{"vocab_size": 2048, "bias": "none", "init_std_up": 0.0317}
Each number is 500 + 40 x the weight over its row's rms, rounded and kept within 0 to 999. Layers, rows and columns count from 0. Numbers have three digits each. The size before them is the row's rms in percent of the matrix's.

# layer 9 MLP gate, 704x256, rms 0.0949, rows 66-102, columns 0-127
102:482534523573496513489483484494473461456473534462451498536561548478497506541501495514503464603540485550479507613526567573438469511480511461510507510548506560478463563462457494511527566483513462543561523501494427457383544450541526489485518491530521396464473479485470468421469506541459512498475506488513546489481443517462549492483512568496488458452569480502520558502519572409616635441547
095:563497451566450555514558483474473571469497496551483547475489393517455522503501504479535498521502478584489544489499482511484490476545557508506503505467537500418479527470415469515506456503526506491443463524469515504540425475567560512478516467480470503513494469527467504431485534605504577499473555483509486553465523542544568472512521563437529483511489511454518518449557495592488499496455
106:474470475489555538487515520522477486473490454510487489533549477495557463522536477518539448503499514441476458480437456531482502523516508451492525536612534425445465465492555481549477500458518564599458482568503559556505535448458427482455446499532481456462539470471496532400496509457495553494531537496471538519482524579549521541496515571447471519557468498469475562494602546476562466483506
105:470505489590539468486557585398452483493504464514548452511508541501442451432439475482507490493504460560483537504533530420543484488529458424428422521445447488461462579533461516528529520503445510441547458495536537468419491536441476500506486545526528433565542477487457496460465540549468482493557470487547482521495434559612483554458520428482560504535566572532500497530441510517531489522487
093:501537581502511496554444463438590543504481497516497461538505493498476465502496526511484518429509518520514576507462627390488469477508501557496402487506476515558517475554557499479539491555495488525477453455529498461539499492535456442502539517491531569516586445475485512436423474483498542466504475476371512512489519529591489507523575532413497505517451490493462501477487560579446555510476
100:421513554519474505356490486490509525530493469468500439539514488495524505465490443524405498483476532503442512487505447462481521473584500545478518544447481475462477552544500562548487482492467533513482538504461518487492475467512499439538527544544479508468508456537487496496531512483502581578499522472536458448465556490417600524543496494494516450501473468537460443486481470483458475478482
092:499510521497523511513503520472370489450521503511515494497475514503494434463569544519447474494546497537478477523504474484483577383475535414451537478485510543498552502421391511463523591518573514517488490496476551517525510439493492480489449504531463495519452478475480515466444428537541452533469512519438466501557463516451535481482450513506461508510473504470457538486523483525480464511475
100:590535502451466513488534591449508468456509477489534541462466539534568497431430490558541506460529503504485436499552457548521494503548403507532436483520488485492507465410524476510505542490519510448507508502510503529502529443506496545586496453497428464531528432435545542516449460481503493569494502518474462420519513478576588488508505556600497527570539598478514487454457503536446573473495
107:536506580527547531543491473562504547452485447515481506474438485507494535478545451454511465491470553468436567530450515503500581531515446493471511566503480519475556543475557506500540474512452601483448440507509522537496475477530476553495448514537530550562537524544548534482558539462559483451522521475514556512479397529539530452538509510490538493491534461522480501497543425516450514546480
096:528543554489539527487493497485502446473428479472532534501516458526462542479461532468514499445518486425437475524439505503547531573459544478468534470499482506585495489548493504485468490497473462438498558486535520470442477517443463518469544503438470523497464512565524450570517568486501536513488517508442531575507565479506523451471518480485468460468568522471391462548496564486455467456458
100:430539472490446580491536547553542458456418479505453445540518530532502471480504468451435460514552499474521483553502435517498470530470467534535463485447544543631466531531483511449491523552497531470458514478494472471578470492504461464481457551513463489559470544494479430505525517496530519519532529552464499507505509551548580501491390496428527538451529549522526546492484551447514492516519
101:515483552598477513453565471448514437514470464567452494456540512473454470498518479463514526510423544553463498521540502440477517546484512519504465506468505544453473613568563497514468513492534493505427487420534482432529421514448564466532495509524488498592557429571495492486435503503534521502487460542507470497488447489493542460515542479482479527435559500594580504493487538473526516439511
099:504530472519480538518467488465527539474457566469521466498505563523496557533503471559492477546497491514513485445527499551477464496475479529505508428545518564538574529485552488441477410544460553406446536467477471356445455538601472516497455490484533545450426576436491412466517505517455463534537501494530547565469502526487557506551455528522504444465535515530467535506456448487516528372519
096:533537474430543540443513488482496500422492484558527509492422533463535491515522546505474489523534505493483439526467540446560596559463538427510537445528499544462545555454453495525521556472548435484486390522512481432545514479492554517449563459544427538468492520527481557532478478468496547564447490541574506490552508510488528482561527497469522599540474450482562481522516564522453524551557
099:492563475524511560468473524491485455519445491472519524584478543556580514399473468475524513486481520471573574476526522485517468528433518456462556508468519503465424480497529512493494580525494588495523489469452474453425514527520465516496516500518508513447476447468430482536467536589465473507533498468494547441509511475519558610480526457431515441499485516435449453509451553494522504451486
104:473443561513432511502536439481485550492451566480476472545565432552456449603492482478552531506495436502463544480528468489556445548571526509542475536503616487483432539576431507516474561473538465510508506454540535497526515456475504488553425500490479506519574505480480479494533541495469532573530464405569570502531473442407577529539535399522445472545517545406476548574515507456434551463498
104:490506468502545556451428524521535532627507489536451497491484476422465506520561472525528455518508499547501530487548464481503488470521489546461451516538469456561501472488520551487446420557466536541453474498492533581481424532523480471398495484467468510478480561469558510488523480488529474448513544584521430521496518489504516530496520498504470470561519528429481564547521509552567510485516
101:490488472508459470474558529504459510485454526482518508481528535484542434383567531480550538562460475550532473508563429522421524557486542441488467482496488506494458530460584503540546477521518414422435517497490432517468530437498519481549456563469452488517458465471493445439545502484469479479460506489467534533525548435411517514462509515523442547519503458494457446511454462481468490434590
102:514584496527562547549557434532528540481562533510528549488462449527504470500538470463511512490511536523424494475451541490538483456524544463498542506568459501491514491509532550464496491491577465466428483474502492516458529380478512495468499457492595522488509485467519448480558479524481518419525524562443509543432518475509471466494499505503492494472539459563536515542492454506505512465476
092:599506461520558543478486453458526519452475458586500523452487534521518491489553470461533433496533439509561523505473499489535560490542515482483523406449549504495484542419541483526555441514447524534517479467538483480476463503573527506492539465528562489543489426486484555555508506471543486559515488542508465444493505488399516542491450480592513473493527506426495468469484491501479455531420
106:533465423480585466492510493515502483441465579536476424518483529609529524515469496502509463499423557540544459559503491478449503474531485471452465486462511506504468442511512588447617490570523516388533559479424524552530513493479482498472522463505528551484462555463490437498441509485492435521577541515485466571529487527453497463508426553499418501465463483493498427505512612535509462522463
106:495493579549499480556423483481419560534531428461448531511544519433573509572484470475503526463489417524510393528462547591424509545473527470495515541491492542523491498501586464542432440533478430515533542417553523473469502408485519508438525520426557509482506512463555417553473475585491409504464535511547473476525490472447525546485453456500446475521563466485466574482486489513538517458494
103:510551494472425552532536419579526466526434447495428494490498572568469566533492478405455501476525499511479441466481466524453482529512524511506444536541476467539524518468465530524528465551485487458456519599447571480505527468481475533519508516482563476469477456483516466478579550489467442520492516483473538467580488574433478499569502424438499468566553517542465536511505461473476528532489
097:491529531575537537567501494405504480504474505462463481548529505518480427488485559549462439520543487521497461595511478478551481479467515580562452451516446545471564475470517524473496583468507542522541471415509504562532407507475441540464472500526460570478447477527503486404415505469435553493500521514472429564533504500526474505530466522610526498480537497498432474491533563530524462554522
099:574549492451478548463463505459533438385532478479533475456455487515490480486456446446461454525534506461540514506444540454521429518493480540458446474527444519480523604496561541489551445527504483479451520497528589580440462512471503522477447524479474524532492531520546585492554523500474530554505495495476507467517426516514455448509461543562516457517457501531594504572417473474535546469489
102:409395492575490501466415531445532455493489502523506507528594475430466501537505601501481533458481509475503490450533538535545547438488574540613493532529461448497473506475529460454492419481486484512513477539493523558455442525507436485487426542456464482497493448512538537509486494505514496496528492458567568462500526503464518544545464431487425481529450421498463505519512485577465482514501
095:530531508447487453417478433473505434549461521415495479509490480518469475498540480522528447518509557437534560479519446439446538554577550502493490496458477523493538504493487576506424527550575483528437527502568548513435494488443528490485471446455565535522441474484528522549465473544528447494484531522476510497493512549475460504558561523460478463441522468508515482520519568519560510520500
102:505574498495599546526506471514524512541405548567492562521475562435480492524531486458548541475453510515563444435521451546511501499565489552508483472481463539513482486490490426466515524500513459545483434506526468506410505454457447473476547437511537452427528479495538536491492494510459462483519519451457465484530552404477503496474513531422456494495489476568488529526466485499530432489540
095:444530496496553531525438439491502521510465520450495489401448521477512550573586555496514498492469495440501472483551476479450524540581486533503489500527477514546510519460505521444430470497519530524467466537545468512465504506449554549499505493557455467504467528484597476509494479571503523623503501502489542514525524460551458542486518447516482410474596460536458496519458471564503487418542
090:526455490475573544482450443471517547480519516488529518540570436503464457506487466469499486501495482511470584489445552504466505531476488523527429437540567432461506433501487517521486528522509556451489504484519516433487485537484516493568482554498542450495501445536564532487459505522517513512480462444448472490464555482516554503514542508428498524488452459522479560503484466472492534564470
101:533439510514550491457543530532468439462533520544543472567512558569426439481467490491470526505498516519460449470503525553488480560447476427543506480451489497530536498501498530518471490535515536435460535520579492559554501565482484504560476549472523455544547501463528457552435466481388530455477508550545478509584455482460522474419487473479466577521498514490475504469537503519507472535513
106:501456519527505467533485460448519520488535475485457505482574486413505481469519449566480497521498491540570459554480465461520414477507463507509521456514497449507465495508549536510500509517512446515548403429494470524474488372487566472585539441521428523487573566409467485469518537522480389434490481475557508512519480458529426514530427453524523503506458452531539437474540462460504527486473
101:568474504552378582492555512496543480534486520422476530472449411480502515538597461508491449502493522461481497456506528491477518551516479513487499464489527517551426494491532505448566448503578438494520439408484502519517541442492459464558486550467523465507489507489491525469494577505503512477506513467511525428550475411494484496565470510611564469495535510441463488473498458468444555503470
107:438522476468541428541504554459496477462414475461563509522471514596573463387491477528488469488525462554501521490575486448479582549543520485504534536469501479493552525509483453505483476480498546461527463531476537547557464489527532501487500541374452441569483575479537560482459537550502491551477439489543434501510473492468538521502622509523473468519561551422517435540496546512538541477548
104:525492467508470456569521491513530511500501531504531503546526472393464533527489517469494405507442456511431436532486569581529534540486448474631488529475543493472516495482531437513563547489512528504581513461490467522433528499521445530502515523463524550523463544473536521500481525580465476586483490546550464460489505494513567500483535507486473455506450528484476486554569498463451528483506
095:633499451532468509428504462540484473519465492494482454568497523490509481485515505500474518412503483482500450513519516452446570510511495506516497504561489538454407537436472409523513437540536517437543486516471499484575520461508400452465467508481409470543470532438493579493477459466501471540492459502566456489494445484504493514522401479528556474477475456495451553532528512493398495442479
100:464459419537526514498522429532534449463493419463510575508499465526524581510545453480498562552483558578538493556556503450457513487482458438518531536501491527486450576534493478468485467513545596514541554512480481537506596471539505434542454465541407515484483562501551490500505460488413517546474493495463468480534465549536489514546495514476470394589502497449504505448501466536471490492526
# layer 9 MLP up, 704x256, rms 0.0958, rows 66-101, columns 0-127
101:475579490506563467519477548595486496513519484545485418531510554477462534499577509482517546523451397496514481519474453487466534584535507571462542468527572462467497533437527496509426525568492487530479496500477513472510533558476475505485468589514522424442538569513517468414535457538516529500582537462505571458556471565518499433474499497570491485523519442444565557535515556548505515485497
103:424452552500526457581476498531540526492496576448442487475528503508452522518449454449478458517484513473528544531544562481444530485518490494508438516562456479440510486538513503503482462570433464530577523465432445554486500482547421550497430519489391532488509515531473501525429449525454529473513531495403537464453513475522496550458499502451446544502526457522531440520467498493512497522501
099:508538494485528504449448504451563490453478529523504506515494504534529502495540547488497449525501426569496513492565531505571460476534485502522484494385465463437557475484568475466444550538521434528575472464479464476533510467505559499521470502580577567547478532473521475486490510532469467508542525457471505463616503475503519487454460523534540500462467469467533479427540480520480468485515
100:521533574436514518517463477530585497475519531499447508434542548516463505501540460491484453537503589560519481529516514483459473529520511526474492517516518462552469443450466478449495499477456489474513446535507506482547428514543466442460471508477533469430448515492537470512469497500441539511473514508451485444507496451536488458566460419588497512519485452513485517555523495481475457569524
095:480516496504504471542489440448562469496524566463483532398510431553471503475506473479511500505555544583571502490487489421475449532394561560493533448504528445507502459483526456493448546523463524542538497494510476473513513531468419418534493529489452492533534381404497503476430464494541530466450504492457469589462536496505505470483542513484550476507533481503528500465538491517450488460444
099:501436506498567514437502557535472507489450454477529478478425536489581463418569416469429506529501487565520521583616498499576465412552533456385502513489503492489493442449580506501492418460544543511526549540511463518490437404420543497503477510476543504526450458553503525462489515441507545494438469519534515530498569480493507486515541480453479499479521493519443486491473510542458479521534
098:441486506497505544492497484550492498513504526399490476569596490479493533417475433415537493495486558501435485498474504525445522553461531495575440495552471554496515534530457507451491506533523490508514538459541488450482484476539420537512482575451424482470506497509473471440457552489487438439541489535411478545510467446539552495501540485474500485445499489447483470429508524419545462509495
103:505414506514463465512471467462577420512483487505511517480427454618521520502476523458467497521503522502609515538495485513478516498544524514497499587552510525432466496502415442496496476487501381476490442511497436498505476528534521445495504495539400462492485561478519543487506506426427486512586470423466497445486470566445471469516463493523506479557473447537531488493502473518505397473433
101:495433484502514529471454459493470484491509490477556443556393438491547546531552451466401541515463589500522540549486502487533522488545446428529526540531519506560475456476489504487489541598516462483465515509573542554544463491547429506478538457504495488531594536539496520482523514479517527513520569517493523487475522407506537476509516531484551493532502491547497475530499437570450483398448
097:484462529448493492499542518479446544440558535531557503511574493505486464465521470518468504544475515607482547494507513519467471500516568570601538500608467522540499515484489467428484471512512496550489435510477481572483527456513530532544531470458502464493510552487403538523519475470480498526423475561428506484497534471474440552417459538461552553566434479477509496494457469440497553475452
093:556494512512511481477402430478511532557499611448500549481521489493567461490509524492500456472495501544526493491489490465495486492561533512461495495496542539530443459499512432556525452404572541543531572501485603555420453499473483528519554542504572521471481534453471461553468524536481492477515487477435452502538555558507463543467549462523544492586545482527503500476483460471528500424511
101:543537500523552465469496465480505498527503472483490509537584468505510547500565519560465521531444495499584438450420481531503543532387526517443404503530471423443501517487478496512472457496496563451514585489536541438448445444521414475507479379441495524525575542520448442464443552431527491526562544555435500427464555501489461490536504440483494499441517468492479461491542395505496459512474
100:444495430462538590477513502499528524500519465503471515495496495504516415469463462550607513486437495506465410510499484559486475546439535496467511502473466535497556476531408511466496510556499463494515480508546441511525478496541482510567566444418567450507452429431509469569475444447506520520452467472513428424534549577417486513503455517488453541568473500487460494513601507467550521409538
095:498559517513501483448448477518499522497482534552476511553576530500496504433480491497513474495504514535482487472523447531470456598506539521545450496500490536515443530462449561460510557560542510531504513502535485507505510474448530490459527610499447427513468590528460508558493508452497525566515532504507486451592441400546555498556526445526518510555495528453581523521543520452473461519576
103:534495541536503483482490501518550565470598494485573549430477461513549520514490468444437446437479540535455494472497442469480517475499567491514487476533484456504448447450482472446508454509498578471491481447551508522541457515544503543447494555516489544423534505529477448488551466519463456519501469484526430487556477435507491513493449521483507521532492465590467448532470524463543620515557
098:511515540530456482497493447480467567518521512536529487522445465460470484472521525447560572490508521455457465506446502469490517473459446468592526515504538581481427579497440442506456454433485494472479543528510467523554545518499525479541490419473470506525536413492456506429431538542464498573474488446493445476481522427549488503555508500486499562499474484479513496510493536482475415550516
102:545495523478543466504552513439585491522504538499563413504467484442474462519559511566503549502535472439505457525431483466519534456521492617473487529527506493453491504516454510482534506526486454446524479545514427482522452481548532467448450499576504497453547501510472495534553542428503510585525465447489491540494504465488508490467442482472495488482489441493484481509492535447511546532451
096:523501495405464558528439502421476497467509452535493547529467469560537477448568475488437502537475432516501535460603475498462508476513500523542545552453507527496570475500539529470582479536511519543539590520461561567463547528425531436580516446542500567568490514506450514472456490496453520488558473464534543577505545448448513529513509494526477512547548556489501473565443532461543467431487
104:470498525464466543515526544531498555509566530509480548480548475573438557452516494524476509515490505530450507512441451469546536531532477515562553556520461491499455464527499499519509451448458480453507548477533477465492500455545470537542484507535436593572462519504552555489488457498486459524520457498499505453580500492574519549489459510539525476499479499514504515451426515436448489471390
100:511487434521512484516448492476483467499501490537416490475454474555550547477543559539547522458524483459487479480445476403566516526524512410496519502537466459478436447484419481542502493467499511474470433453492492490470473407473500538461540566594528562587506465544497496485583497519498502523438483407532500480527481526430464430545499503498483437560584560501479552544537509517463562434441
105:529548445530475465539481440478517454495541547499490538510504512455524491514527474577439453493563512461490521524489526531516456492479501534450536502504490536512493499489508468579510473513494504523567541505486547573426539465534543546429470520480532493505480456512558533460535504460479532487454547541445524501508430426458519514482529483482507475614436508477463564488528448522480551503529
106:503471553484418468523483509504550491519540503531492435441516561478438484521495496468565464500488527505437442497463526473518574453475436452514427481469493523530448455526477482518454575490509544570521517573508479403465504531500448581537530537537504465490540493440573554483535515468491515418526494534550532539497487509509473469585433526562467520420542520527465468478493451604509358462535
099:556441466488533562547508574509520462393509549544494509493532533579554507608574510513514553529471463529594491525574502435518433467542535523467528564477485482489409510537503481531465495515460507492486484519471555456526497523522515445483525513447519475523450428507546552536604544537525550528468564498456497432521514468568495493476514547512501553430570528511521525514487597468511560473534
101:528537485541441563517464411431458496539481451521469490512490486560469531458505527559470447452487550503526585435479427494431488510541565535506602526517488390528447506455527513461472517416449555511590528553429529501488457417419426548457561585519486498425524455492476442453529493542513526505475538525503516483495468487523497460523468461569552492547502494537544600576543489480419460486502
105:511532421499480457542568565519538480536497507478544484491531494548563478523465505640542534486398472517533501494478535531538511520493505525520486504450499460481483572527471496460473603604483461528502487467519497476429478554500508551504500568449546480478458526437494458563554415450530503406518600555528492549546412488508480530451426482530506544519539467466457467423482440473550502490465
098:475462492426479503503480544438463477497447505497535502563491531472539517468481417464412438482502434436525543518554546515480493485567444515471553511453479588485535459449539502486491473460518426474561420564501558464483512467554544535471505514501468516503517531521532488513431546567523445582436510478552482531560551471492462497541565503497440553522514543492620466498508474477553449466536
097:499486503466498529509483434556477464522522410414484424479524588456554517508592563536539468505504519494541564433473463464469457565433536497426527521569549495561500541495493457537529488484468532501481524469522535513526510501486527441517538549532527561505505469517514520508483525531475465548438527522538558475459522498538497458519530455425428511483470554575496505417475573502497476458499
101:560477463403503506523531538513454517428480505549499546478367549457526536546421520546513461451466480477502463400446519518520511562506396535542458521538491471529509487463541432515514491440561466555535546398554529506462539481531474485503458516544499489431542503478488450515558468520526528579534512484514521472505479473547493500427449493537629512512475492484481504475521532518534441506474
101:419517452437451523501465518435441475508559403525493479544521469532576471509484491560492535464514470505534527545545452515490540531466512564591507464469413455483485495534436509479439509520500512475517463454460482467500488477530545568558537491452565569462529496505541484493488501489471512505495591508495465467482509487503472518511504481564463500495445452477546518436505521492509476561499
106:492496446456532487489489463475492490482516486564488529509476441430547640479499484528482541585502584493579517464434588515506506508436522472508487512484466434467502510506441488513472569516528475551413490530485517447499451471517489561512497481416498447514539512544546536487527460505494447513488513521461540440481453544550499536528499515472515545529450491505479529479452528429481557489524
098:524632478477486474481530476512636564508567463466535471478512506485529469463530573503508533455461524536511472488496403483535479536529445529512510479546510483533496489514541559477487441492478518468493598444497536498490500546550554455484504544479562471471461519422433536480448538510514483499479483443518551426512590567534462482508510540498562477509506560555422567460498456510579539520445
102:505512486471450501491466541483485482502497387486452562508550438375504508549499508536474438499538426481406537510481539457465493481479398542483534465528457378518524471422507555535555531445516408504497501481436457547493525458465530524488481524487554452518559557503461490516474499528441526513551466545506507490459464471502497560526596526533475497455523508457484484480548526530493530540518
100:453423418492448509480513453502553453482491453528444522506551507495505560562537515509564534568505475548536553516557546484455554552524433421504455527503450560532526484504498522545584473466540484500459563496472461466435521494527457538502420504496516511481501499479490479474474521577492533476499445479459480421549522515476475436546500415497468453485573525392489402458565489526545580528399
100:516419427513559412496497468598506512488515470427497483513515458547498499466528452501492511508542534502588496491623467508483507530462544558545540541495565508428505486481472504472507437492495498501493484504451379512500484488467509523527538516434538512496566513488480450442446444494475464497494508483432514559501485482536569475389482458539544504488515552490583468500482456618502554568463
104:554432524458546488489444520480448541461535477561496460497385513513553493492456507433582513537507511472483492535436473443494494566511472492494558495555422478488518496455498522503442457499536415534401489585481521524534496530568498530511476443532518509535455509531491503476492563496481493412553529485474507435516475515527428462450554503456491522509550526452526558503499522456466425521535
100:518516380539480492484508523446515432565479482473526459453546466411618515511469492478549491527551520481514524456580568561533507513539488502501520433433435465526481449497512536475521443485440490562525527522474476559549489473396509462547501534498515501519544467472454471513488483556446513499447541455466487511558509496428560535513527559530539521567530496535479469537590517441425480468501
# layer 9 MLP down (transposed), 704x256, rms 0.093, rows 66-101, columns 0-127
100:508515500575519484493565520515574477535471520545534483471525548539498570469511432407504536580519504551501474546477533425480494504493465453524437448532499537505473548446448454470553498399534537477405531486466563487511521502566491579490509455503490507534479499509554545520445474465478414515508562490567526486499460490619516494550515611474471491557547505534516478466540466487583549481440
098:455502448553506475528536547451479543530521456508448517503487486475548514474460477514465535439500556450550501497447522497474516581486579493565520492518513501518500508480564561478515525448502465526516467504467517451556392520516476557469522477471517496529491472468508448516478521493502469517424511510511506537499502544463452466573494501454499451470419439516475533488583481507506461489480
103:541443466524471513462402471454526440505465454560502490484483519469456593540491550500474432572544487467459528513461482538523530502510460543520518528513544485403490510486536544530505471447470505525480448486525551508519467445480450483484465510541509523556572492419582614460552524542582519464559451529532573511496463561523520499523560496521542584499514488581436539501466499534433436491534
105:539481482472540545526465499523546433512475522518479538460513472494480502539537538480482446547424442485481418454482421578457535520486517526476430486494531462516500477458519462491478469466542600525540545427511481522529466522520500489504516476474509599562477427515526491504528509463458540449510477539447468532430474512422519489512494553559523517545463425530483517491556484581516527592517
090:476500555523515485499481500425531463459540524628508483465467476597557460492443418441529469452539527511456502403546515450474502596454552459468513472435455480505505545530508507463499550491398557535521445513464497482455512509532508459509462471450461474549501507418486506535488486489478509480564521490400557473514473523487545491510487549484473543484471572449487516475569524486524482433473
101:554466475505475572431456453650460517485531446489537537503542514514501540439444476573544512416575471526530513449572518484545460520537447485528505487486588517538518531592544508527551480493487470481512500466499542458528506518413480484444488508478490497489537511530544548517485472483528518511519561506516575530527551526470541496570454526528503521503526479442538550513470520521501517495480
099:590583506552473472493478500466588514516449435642462462463429486510488508472499532527536516449520532470590475496477540462512519506530456429490549486521486468523422502439496459577485412464468460489454489490512489520542421540503493535435539451538563513549518543462494498480528504531490537568480504507521472470512507565432436464497528460515469467478520535501549498524576482508472526516510
102:531460507443475538534464437463491554488486530427516527477534474446450483593493539493478538523526462537584513512513568499499488508522496531472533471451501567565515531494491487492533426496527469457510451502502466482473541539561541513491540455547502429504459497534522524483503470544493522446536533563464417489515498542479430493522503513444587525538396554562460464475487436530488478431511
094:524459531560470506498481495568537595472487463453507507569469464555463477430522468592491490549583516498410581453540428517575445509483454464482551518478483482473519472549599491531472539541495493481494482413525516555537484506472450547517433518552497542524523539528462481495516473500492493553447501502506464534523443482525546460529526463590531485548479532462471501502494476514487507493529
092:538520506431515494511480490499474511540594534513476467523479579477379504462458489522504504493498497517485491543505524492481511462497520557542475487473501516509498478536447460589487545509551499473503499554502524475501542408623514623552455529530491511581518452563502415509546509552439494426560494485546498573483520666467580487535532493483550501457497434505495520518471488562541530543462
092:486522507545425535544521529500454499467472460459449450480518500469544538548493515532531569488480494485489480510412436517473430543524531496557487539577515460465519525548479570488520538499492568451476559449514445556525501460544492529456567575473501443499478446532481486456560514507527550480513461442499453542486470568449481514543420536490555430494494506509526496539506583506554479504512
104:491593571439465426506477463454450486506591552442527507448506438522472467501533505549512509521495499521512404507450530497519497483525458477514498470559524446437536518551490507465530534509525579509497496506553499488479462448486523448445505517499554548580573513423551488479480548538460537485494484483407495499460448538413522459516501469473605556490498532532491531486471450481501533491489
103:509469517465492557475612513488495431535463464519475486402513493460443457470494455483470483518490409525546515485521547518482486472445484546460548591455496536520484508502538403476525524470509493553517606507509499581513538469471435503566450462554554448569520494528467493541519491503560472439492490535527437547522538420512453434520507446473505535491489534523477432459484472458531517495501
095:530480487518495527464547520493438601538533494549386513505533459452490562495482467454520487459479421439510454443525544477535550488545495522530523557517520520520499553492503570513508463481522434493530475531494542487501480431492440520544517483477511492512533482486545558547504535502447533571565527460481496523472551584462435575470484506531469492438443477509435571438549515551508509517509
105:507495398529500534523499552520483487472474472503602455492501471447507567492446475496439541482469499485497475536472459540407465529541475498444442512577477424538490521513513503446531551514455523551517476479513535535513530500440496469475572519487528432453530486489419520540512556498562487498510561518541446488467555567481506521514461491519546489500500522522466537527556465452562605522526
100:576584530440568436540521510505428500412472488499467510509526562571432525419484539462455474495497458475470452543446504475516562521479513498506517514466536492505472468470456577514420533501488575495478387433550458507497510539493538531519479490568546498537521368532449467554450411515474430461421475484502440463505474524535518481514499524548556454493559509543535548494447482568479521605533
104:550437492455529531595450528477444489538478582542489514522542519474498502469567448492510554559503494495503456438461525461447515490512528602519492479500512473475508523485537561510486544499464446493548443452563479515455527511502501494463475507497479487555511538464515501499471527504527560544582487466549558484434568517501561453473508472474510541482521484515460486536487508505451495526511
099:525559570562460470522637444515513542480550458471475485438549497512443481557456505455507490430438502440481412480506576554498510414493428615515460552568561474518478574564555427555459461501491526480536469484485485537538432439464487485483495497460564492514476478495584566526450449510526569546513511459466477538488499532570479502506530487493567517579501521538573487480524495480500510603507
103:466458542504506496468427467523498572522476530524505526483484556486538507508512508525430469458514513508484441476445504580492523434527541577545442505534514467474552496502517507475454457437510464515450458544470565491537437471498507537546500572515468536470575555449438560493488566527463523464542491494522521519497519646536489369512455516533518478417451519524491512534460489598439463467478
096:479516509528508487535482445518417558496480507514590467431530452474502427510536512520401520460463475479442499523491478505416508466549500523469533511476524500497501501466415477484485493582532539415446463526493428505482490565527488476466496503510499417519427443467520531470501444474482520436516480604465458528453500472465545445517485518503480533509373509460501467406505468538531498538527
104:508525547474508546458518428533510477476538459520482605540436524488555431546530545539482469476511538549468581540476472528517514465453585557502515511571538489541483495458523532497479485417538558515488568531540514505463491488477522530529492464531507476552508480545475496507483462539511539543513490526511541481509507525515474452522523519498434507551537479525545512519452465464527532460593
105:487508557519496549528493506530462567447518450479577501483501474509536511482518515389499525530518494488443495442483455525504561436515510497438455559457536554472465476483511481492500526516444454470492527509532521470413552514562492533410495527558370520491470453502539493516532455526517535479463488523496515478509476499475602536579545542586475539529489511557421540490501514524512413449479
099:492539512504535527526524446541568548483494480456441478459452488494565465565422431487597488509593499515474533495482440489505515517524587528514585519562492473458564451541511451525488473496514370446490454477538511435509563526446543519458545509460509497442526505449503475508451459541538476523454473460469563517469451501469484500501549443538561516466551459531461540484442482493481527487504
103:527530463507411530476522510461548490533478483549474482512469505539525491518423485573537441474514505514475475529442531516477418525515508555516512486470516409462492543522513466509494523473466506451523507507503561485514514639578495573466512487587509494579505554480522551550481558448475438513480518510475540459473538533505495528488601524531453520492508526474510535507524483520455548499481
100:478535580530518544516507473446494447573438457544457551579518521561509460539460594528482513510554513516459486500456524483560537464491528516430543571575477547526465491538483514452481468478445498531535568500475499430491572513551441504554496609549525474562559542527440471515575522447541557539497515491500527569524522538492515546495467543483451473499498540534525485471464510517511443498479
099:525429574567476489528490398527490501577519439481487513529457443424487464554480513516511485522551516502471517472513489463521550482559541526419539453509452538474557449503516562541475482486446524413501525521490479502429474491492472500443503434498507502549497465561516488485496544605461513472506505515520486521448480557522471484476457540522467485477461494470519479481498499490554534508450
094:574529528471450511443432514509543435487489520497539562428509476456493541466496635494469439538452564439519504535516572497462490486437493529449526491484455482508500522473478490524418427518582517538401507484515424472493437495452490427530478447502556533491435476523520445483469494553459480461494524507483474554477509527540533534547473494474450491396567459516514495425513431512527499459536
104:467477492479467573582506471532491544500481482520542475544470508503481542420474530548501518587535553526476486485544506507446496523543510566521545486512517537502544548488482496569514522523546544601494399501504505446406508436441477489607483437607506521521553543522521551546447428474548524526496470484506510419528534420467510484441556506514548496531483489515524534524457456570499518482496
103:517530542445515541494519462480478570538500424537494474551501486516523508507441501518452547487520507459590512483468490476510484595510483534522527550413463575496439564451463564405474540486504526507522500444520507499560463488472525543565456493470486620475476489513441459510478514489553482446528542532446447490503501588514475539499484511541472518473387482477488462542496445492516448504503
101:473547459440543489456469537514545494409491458574473522474501520406475516554519544598515504590458513487540536531469517540498476444472516414442504565493470488443492559496463530525482508557513551444407508516460481462512500517492504482495525435480504503441515548555457433469545473533460471527471504583540506413583476552498481482478495542458495538524451513540458519461494498505492507449525
100:494445459465566508438518468446548405495507504513547461477441516434507534494477431536467580510468494489565470491483539540430464523467517474564549505493504477536506456495517548541530489503513523520523505492510427552502440553560450538559445548519480464540463588478502482526460489422537433509484469524572563440527463552562512546515440490493464460529577408469548495508515503538514526508567
104:535547470489487567479475525552575527549496471503543462460409503478493522496500477416512542539442517553543532406533533475500508525526470512517497490472495468491485472549469518543543518511507518437514478425495583451556467508459499503403539467548494434562441444484513586532513561521468533437471484535491548474560532473484490510490505405494513544540510444443452426475517511646501516552474
093:443535523508476513491470531483487540499514514489533465496518485516454541549596493494507496521485424519476446522506419530505515464517511605528491472450511518508525583495550475503621506498542538478410544582493508462563504524549557499490522461468558448489487472581431542479520529585475519452514568452451543511489450331462541521534500508512516510503442526500508419446511520453513423564508
096:456496594453539547507475484417523491573512508492593495548468493522454514493572536471453462480573454484580506445535553466513493517509538450520513508537510463451521566535483457534474483508528585531506485490522464564574440506476512518472518503493452453563514416422463474482487500515490595461455409438496460472470456432485553571492522453493532524589473523436527474514490515486546576550514
103:439555512511570441484489522509464556502494488526486476469555536444505447433495493515538505470444540497430541566575431549437438577486492482521504516501406461525447515526533537577462438529492503493435509465549510448487474491487509512522473516498460600482488519461574462493491515463495551484527478529498536537380556569458518556494491539509467498500441493501534567487474468457524513464517
104:536544477473476467452520424536461553464483509520520461550467566423512434469502553584494495475503506487544438499507518480486426475440514597481501481497524493483506470487482488491542562510578488458442537517568523549515491508446448605460447514497512473509542420496519519520503479494516532431482550557486546484461455586424483501440456517526514498457480469488532489500466516502524471469452